From a checkpoint of a small transformer trained on Wikipedia.
Training: a variant of SOAP for these matrices, 901M tokens, 7774 steps.
Each number is 500 + 40 x the weight over its row's rms, rounded and kept within 0 to 999. Layers, rows and columns count from 0. Numbers have three digits each. The size before them is the row's rms in percent of the matrix's.

# layer 4 attention key, 256x256, rms 0.148, rows 149-248, columns 192-255
085:446430519454467468554498479570437544481529560556513446491481497535500477535590446558514526523467491469529479413515517549517460509499492511523560593494515470492400553527465457495516545497433479
091:522485553531515510498485468553564599485466491467544531531526499562494465494509457490491460540535523528447487477476512482504459443550469483465482545440366519583443503504537500489463465544535593
096:481502462531586515530457421523470569532505562448467461532558473458471610512527496469485489444563520486503464580497545469437479501523523520448451422487463483468489450463478493498514432508469468
089:510563505526503540449437456534461414501617534506547519531447483568473491520499580536500536498507507529579510531542534464522452553493546550496482578492484535491455437500497537446445490582449497
092:475522456509473433424555509488496522501428512507495509462560538424489458459560463511455528451447508531469529456525535464541539481466495496464538541495551450521485507490536525498496501591501486
100:503535497443553450470532488481469438492456535520497559431582545464501544524451401452565529607444517469562499513546485452487556507482503522488521449508519507499410569516533449393576404489467478
097:515518493480465486505418434468500526502555573466512539451532539514499520432448571508480519426530487483494558558541535544490529430495531491563526488526441523441517540584510533549484482496517507
089:464444497544568466570460522531512565525468472516502403572514501531509523463445437569511418521505458480559452447462526449473588486520564579507483499482474504492488497445519518494494462515514479
094:513507515526526455552557508528496566490598461449529508570503508473541494525472537570454461434523554533466516433546542504550476490486430555555556463475479523499450574556529580477467521480495488
092:523505438505564436524446439500449563497497425460474491462512569452554478449504486554410460471517553437533444504512417536512508455552479487448509518515452538469524502490536469498489498490487508
095:516487492516551478438486566494481479490474452453539539560539577553510364445477502453439502518480496539554507617514483517456508504491554546476508425593487453491466428437535435484572521538464494
098:536450588480521456476516431584483518501496532538515427525456547494447508443558563439470505501482542460476444481482530482507579538465550517501483501500482547486570541455440483553475430502504465
101:483400543500504515530491488524532514524480556472507469527521563538515544492533490503508455518435531506433518507498480504597543484464512499525438511481527424466500492493509429467422518577548486
091:552498435534534530524453460505486506463493469457473456551509485458519484485489518477478519524543479457501453518535524478518514519504544461539474537548481507444463476408474507483468464488498523
092:509469470453525459537512441470495433483494587482488501548516562465514531522543440493548508535528507519500508520475532546413441512522492497455501475485468498472487491458494456454492596502520459
102:522488511477541518510421459490518497532486493511506547474521482493444518489519449481582467516515447593515518498401527455422517462446415530479498455558517471480550444528586543508478511468526475
097:491569543456493517485483533533508544460430484446438484526480531529472557522553587505520475435489520507596483573487474474531496522613465539513510486459464506468522485422466488529454535492522531
091:522528468471574529508556530574477475531495494485485554506533606482458504512449478539458469498490500452510484435587490486475571459468477560497469426400480444524491513516473524542495548426539439
098:422439501539556503454501499453499505477432526474421455572540484521455498516521610472538512451523512456442538498495549453462497481407535406483520523523479467491526469510485489565567472461499545
099:444541551528467427508545534440512538471495542518496427430480515448580450493493508448507453377487549518508538469465554526502491433513504523547520497442485487497493545509437436503476535466490417
089:511493513461554572533547556472544494599528530451523453467426433513553506541515489459499531513468473472504506519529474484500508502526472491457499492478472502482561465517503487456567584605438519
098:482456505456498472447444502425544449553491481522467553499497484484434517495544507488513507492477482536414540522462501491529451506529481461451486496504472479480473452518541528419547511519543468
108:491502438459424505496498517518528541538486537483524482466482484554537482471469461512502534506473513616510574552484453523494433540534485544425496546614551585508518485570475512458497530497537476
096:515422529517429496501516540498438499551505450467497531588582532405469529460497533469452444533482510499526522472544482462499524510449464520560471526553471525467497486537538605533454542509489551
098:526577468520525483514451526409542485438475439498513580488538500497517469500469440543508469504468494511537457537551459530556460502497490444539558513436509426495492508481546531519545492429524429
103:489453475553494450521517519597539537554488477462469536487445517535541486571483579446525487503475422464575529554538512473535483490455482523504467509548471544515567510433460462489517484462525504
097:480537460494467568511486551518438446570506503425482504475550407491460546464520491491503493456518498565506493493449493563492496509405465592434520507537533482492484493510445409493515457614643460
099:439460498523482535527489520485491507519490521437497524450541484508527526571484540501476489553561443434386490556511531449504465554498530528360509565471494574483522520459547586549539470532468436
103:583469476527575570489475521512533525423498490458509492445540473451488449450515518528496507514563540527504521553544509570478496461536446496482509428494456525421435598485483495553553489494526444
097:488534484495526426522500446535489505451473521477484455521563509536531469508473465514589484573491522520534487531462411514556541512492522423467536498482560515494512518471579477490486519522490506
111:511503534414537449511536511421435566511494478532481489452489466514504505626493456534500428452445475529527516528410527465521578473486517563522495509478557581514460469496471411505465499475483467
094:492429480515576517529505504523542462436429486476554476475500492565575492529507491491552470524525510580534519501552549440562511467465551499491502470496480504442510536486510454510468525456507523
096:515466487502503478499501481515501562499535553494483511481502421444471567472562502523460523469501518492569612509475458489514477481553510436545484570482539510519482476526475533500502573503518508
107:498471492545568576459493480527448487543453523537523498523506530457494562509473539440513489544448487450467498430501560482514438458539491446500559514440493521548560502427481493527465577416541507
107:494501508487557487487535442448470565574487550581521509546448493578434527433482477494528520522536456483538461472495573551501439450436554490525459517586544514489488505391500457544508532519476442
106:487511493542515445464488426545486489453494443546498477518469390452461474505482540471574547472490519513517517469510457472445532475546468531437442495492494594487475510505498521507477502474494554
099:545465507519508485484482498452525568538503517561500515522544550524448511500483469518504491507441569407536527487501535532529557488510497481473467460513564465500541438505439460486482505532483497
106:539537524464512544473409480489568448469449484541478511478473564486544593433526453491528438460505535515458459491492585462562509511471600519521523479446532511488481496553453574508609495469509550
111:374488522445562485462473448475499499474527503528487473452509523471552475512481539509535541478542512513511518500525428545546458490464498436428566523490499531510383529469493456500437546460456472
109:544519541495516567449511471555451483557434522498510503476502479584469429467606506436482495522591484516497468521515404498479506467585504457506512578523460466489509508464498564475588550597476492
107:534520488517481502485455485512478502476508550487510437561507439524514468495530481478500481539549467520488493492409559488493402441445461552448526599453519487545526520396484523460476424509447538
106:541448465523470495512500454534505507560542552546544518495530587483496498522502575546552542510512459442455516492454528447516517531462497439429471490460466492552478529537467469531492460499505473
100:529450498501462549522537492544495515419519498459546513395465483517534474491481477515445536447550477493516589515515435566540498450480450451586413473483529475456430491514509448534501521490477477
109:461512521504490493495519540530522547490496534521530519459477453459513479507429518497446478525464484459496445509486492508501512463516486480506503417469466547478563435492462549432486472511485550
115:500461492446463386495492505539498569497549468482501579448506439517461451478552502500482524541541457537539477570491481486494487475488580469516504421548482468527466492529573551483513500462504393
102:461476424534516534515564453461486601599526480525508494455494510473543479544555524572429500534449517508522487475501535465554558504497472530585535523523560540471504467470457475499465439516532517
105:481513463525553561509499533478571496532574400538392484457545505488472501481497530449506514496445500475555539487532533487492560461498524525537466492458515451448516524450460524560520466558478530
099:513463516466538515482567381598479558548453536463509493467539527526518559463550556524490432410571489532501459527578477476504476535483430503507467526474561470551510470520533488535518521549451526
108:538488468479457450482514493499527460472503521541487510539474505484501471564494483572466526448468467510538542502501520486496517466490497564544479492538399603505448469425533505561503455418462566
107:444534485486517400526451518535460499490456569490471478485517514481505493528489497488534526443477498543499521433521497469406485432461534475486516504522528472546489427493507447486543474453537532
118:464509543565516531528435502560563520466573555489523509542527524468488527510553526483536517459477498576550478460507581461551487486431503480486522529551474489470545472566581436528471515587566536
105:491540521455489503492517557532534511579579541493576550473490487478502465551489544498519483511472522452520502495469468524532591501474518492494467463454546479553493588513489572524527506516518519
104:448497499522527539525542463452548550463455549527519513479457522513476488500480477445501502505503517469475496515430468573463573500485470562533468404426561552522496522495492543479493485511551490
105:499590505500501491472549528454405446478518465459558476482537509583492548544510569530503503507465497583514428565511430417523530369532476494529554532529502498485446470445445495511559444587498494
108:539541547498541508521421542459445479474481448506468510462543489503516530519431526506497458527480494527509466543547463531492452538500528551482393423502499504532567492543523442443521496515500503
108:534467464509535463520529484418499495523503428497603504494504493432500561478512520504486561527550426543521471498466476455564439489521470446526442523446500491518449554461544467456512491477493484
110:433509496503470522455441491513483490518457515515490503557468498446598471523562524527464477458475564600510520469499517506492435511520510466572506547530446494518492482542530486439475503515514463
111:570518418497570555509495521458458538503531455533469517496436568446539502522485529444533519472485429602501454482501480550511482503393507475524552428545524487500551515408545547500485550486461445
113:443464503514486512473439478534468535483520551537465448490409464514544484517601583515475481530482431567564567466529437456446488488514459511435534482558493518487506479458515527431538524470472494
116:496474539476519518509508498482521449548523493547492480430500440504511496441568473542503478500517453487434533507497485496545558506500460472553545540434437514456480571482514474488515477505531465
110:528479481515530577492556524453499481515448477534523508436507489556530521507541541468478582401434506452448536488483464556498479572509461535498511480488493472469433488465501447448481531472494569
105:432486538507476513557532482481530489525445533541511459540493557526529523507567534508544460500506423550570446468486526550496497512530543465503527504574456475514499494518515551469543429533445533
102:584505451522501516513490527524448491496450547579517502479458500486445475534489465530535517530557488513486478482565483462508518455534590531499532549477384522496488472486502496450532486502475430
108:493543511494416522504447472425532483493546455529541476540550470406538485535522497556511427585517559535544502421500512467479445492423489554486496550479564510521509529500514448489512427444468469
111:550499553547461487465433503549464491526459490492431462490470481451554535526430473486408504548556519485524490506502521489490483540446535548422506510456530471488518484507489491436453556519560591
104:500527485514485456491513481522524530529473463511528527500492402483512511503443512462559491434500529422518556496540498445477433537499480477487567435412516495528526480494455457408565540478542499
106:494509523497484508532526448499534500516534465487475497470487558570480546562536521523533477457474475564558489509518547503496459530517476487480487413420554529484557486509519496529487442483596512
111:453486532478526493506571518434489497518469519517463551463462509525511524538451407447466543503521505494486501517462540596543440494493480495497465465429496495545492514422577506525491525432537560
110:511475482518479369503421479471499510526493488528438510508517519558465455499469508483464448434477539534536515585492380487476533515507502543552483453500522485460532511496510480526520539543512459
105:494434444498527482482501504505526514455428531533548550525461447450521517530403535586516522507493530457523473513488466476562513461514460521533464512495521533488495509451520547531531527480489530
108:459539551615470508488494496546490505555487513497473399508463481473487461457445493521576577488530473473492455475520456473434515502521476506488500530416526488501507462471597570490495476499491535
107:502448514557484520457484529526545564451495501481480447554510535498501553534516417504449519442490444427483505533517532493506550520527569432481496485475483512546519467485492529528512536419517523
103:490492450447564542512500554496527524523498495513483476483459550506460509484483550509520515488486458571487500473514519503553487525516522450504466516558560505550532497522463574496431448509481451
108:491546483474429469454429497495498527533472407435459437505507453507471504461496546572492553464583482500509529567431514520485498470533529523528512413516515457549516486475450536508517522471475421
108:491495505532483481502540532487540532521494493496501413424512477496580385460541504510513439507569458460505531459581578538475571507478520523453568492489496428569482483544484501476517480474470451
109:457488547519474420499523549490478542459497507528525553447441504545518537594474428491509598604489546566512510515527491500486518562570362478573535517497503471487507501546503481511519532422484498
110:408449516446488517527521428583489491537523598470485465455506456442563528502452483506473528502472534515466462506464557563492516543542459438504509541617517549484480572469585515498484628500543511
102:492439463502515517539500456459513494431457511486496594540506530494459494503530443505538508487471478474580495462518500447560488536454419425540484545586484530533495465434510531555464532472473469
101:511515551564491467515498470552531536516496516400503501481502523424468579493455513496471463471516481484516471490504520519461470461430518404514530557535539518489485449523566455483554434553432485
101:457543404474459510525464505486459468533478496425478461428521456511414552538435510509469509472512569554499489481456515543548529562502506498541507481461466478548463475479585530489491534561451471
113:451510465458488504452551494455490553523493519500471492586522520434466480563531474554468562500556521530560476420553440406549535489517532529480441545531544486458528476432517488450555484476480575
113:445498535551417533413520549472499474537534562496524535556432460493516517482498513506530520470494486526521525498498448507461523465471515491444500575515526515474505552461497533561455503499531556
111:479536515530509510531474546423521493450561553522521507479525497531543469515535525495527490451531414506412481521491501475567414540515513536459477452536567480471482535499539505552589497547467599
113:421503563552487583494616444503519417499492448466537503519497459513502576472391467448440515498515461504541530446478524464500538527470492482530413521474497449486523563524496502496496494514481481
115:516502465526504575522525559473518518425438469488482529506491515606517551591525525553529433551565482531509529516550515492473443518554476455502424531420547459520504547486485561498451506453487477
118:508498471541465522583503549532467524583553579567442498566481488480493540522496490529485524451470498537469511521411546530439472535540503497518434449489511506504505552452471494495532489456514539
100:446530539601448534482462531478489538526534463449535511420493520512454537571630517464461512500498488454470483468498444594470485478486529459418461480435527510521495499545448521493565522498450498
104:441479513500513454468420500533553567480459485522516504481486528472434452498469550573468516559542416558485489547403488517482498424460507491504493464502465420414529666501544513508479532486500529
110:545531473509545610478472543570499475501554496528519491468538473508474501501487514475527507502501477463438414510529494497569478541510441459519548498533549460489475549454515535529485510482462429
109:482568521497506498528553492482448472518530446490478549426462513463540493500459464512467509416508498467489502563539427437471491494532576499482474486541455469487492533569524482458445486518567647
110:492457574422566519522554544555474538497524451539493518523514458496476516416441515510502555519506516512503477484525529514488424574444432550500508416499498501559554487462480545500581451575494510
112:450500476512489505506598541540537475560477513510452500511472491434514501441548410551544498497513477520516465430504469441449524489528503485543464496520445483486529468420493497483446491509526484
105:459578500568538464424504499484409468521493509574514564431505530555484512466463518475487548461517501421540506392450518492498485431426491473581471473466492533515533505543457536456437583513582529
106:514472492573454508476433515485449541603486469465563454462502432540490470418496496466539528490496498553488475437421432471532525508452513560483447523520494522514471511509512545448483473496533475
112:458549527517456469562545523566562475485464495503464519530515492444499492525574504561569471515415512517422572538510472476520438488473451431546500495454491452520514496464472538554544529438519579
109:541495432613511512419504492558474421602508531510492532522515524450510464554480518547559495502505465490492563517493489477483497483483464509457495533522536501525579472505540461523514416458530449
111:497513465442514520488541514491518450519568536557531526520473559472505547476538509427507498464528468453491432523502432471514414520518552433475497517511485462489507422537570447529474513451467482
113:575453467474529537482457495504490581517496515523575506436507453526498505445544472566525436465417504501506511492457527506504456508485471525438439530541522430496517430424510511554493565526511472
109:497494445493481537524476508527484583432537514473538487466480412508491502496489462543437543580489424525528490456538468531514492549452543364482418546569462569467486473605434533522520535388488540
095:446520420480489491477460521491545489533416450567468498484458531518485493505480501512614522548464546534507470496511442525521487519536536454501558486481425540554493531533489414442513530491546555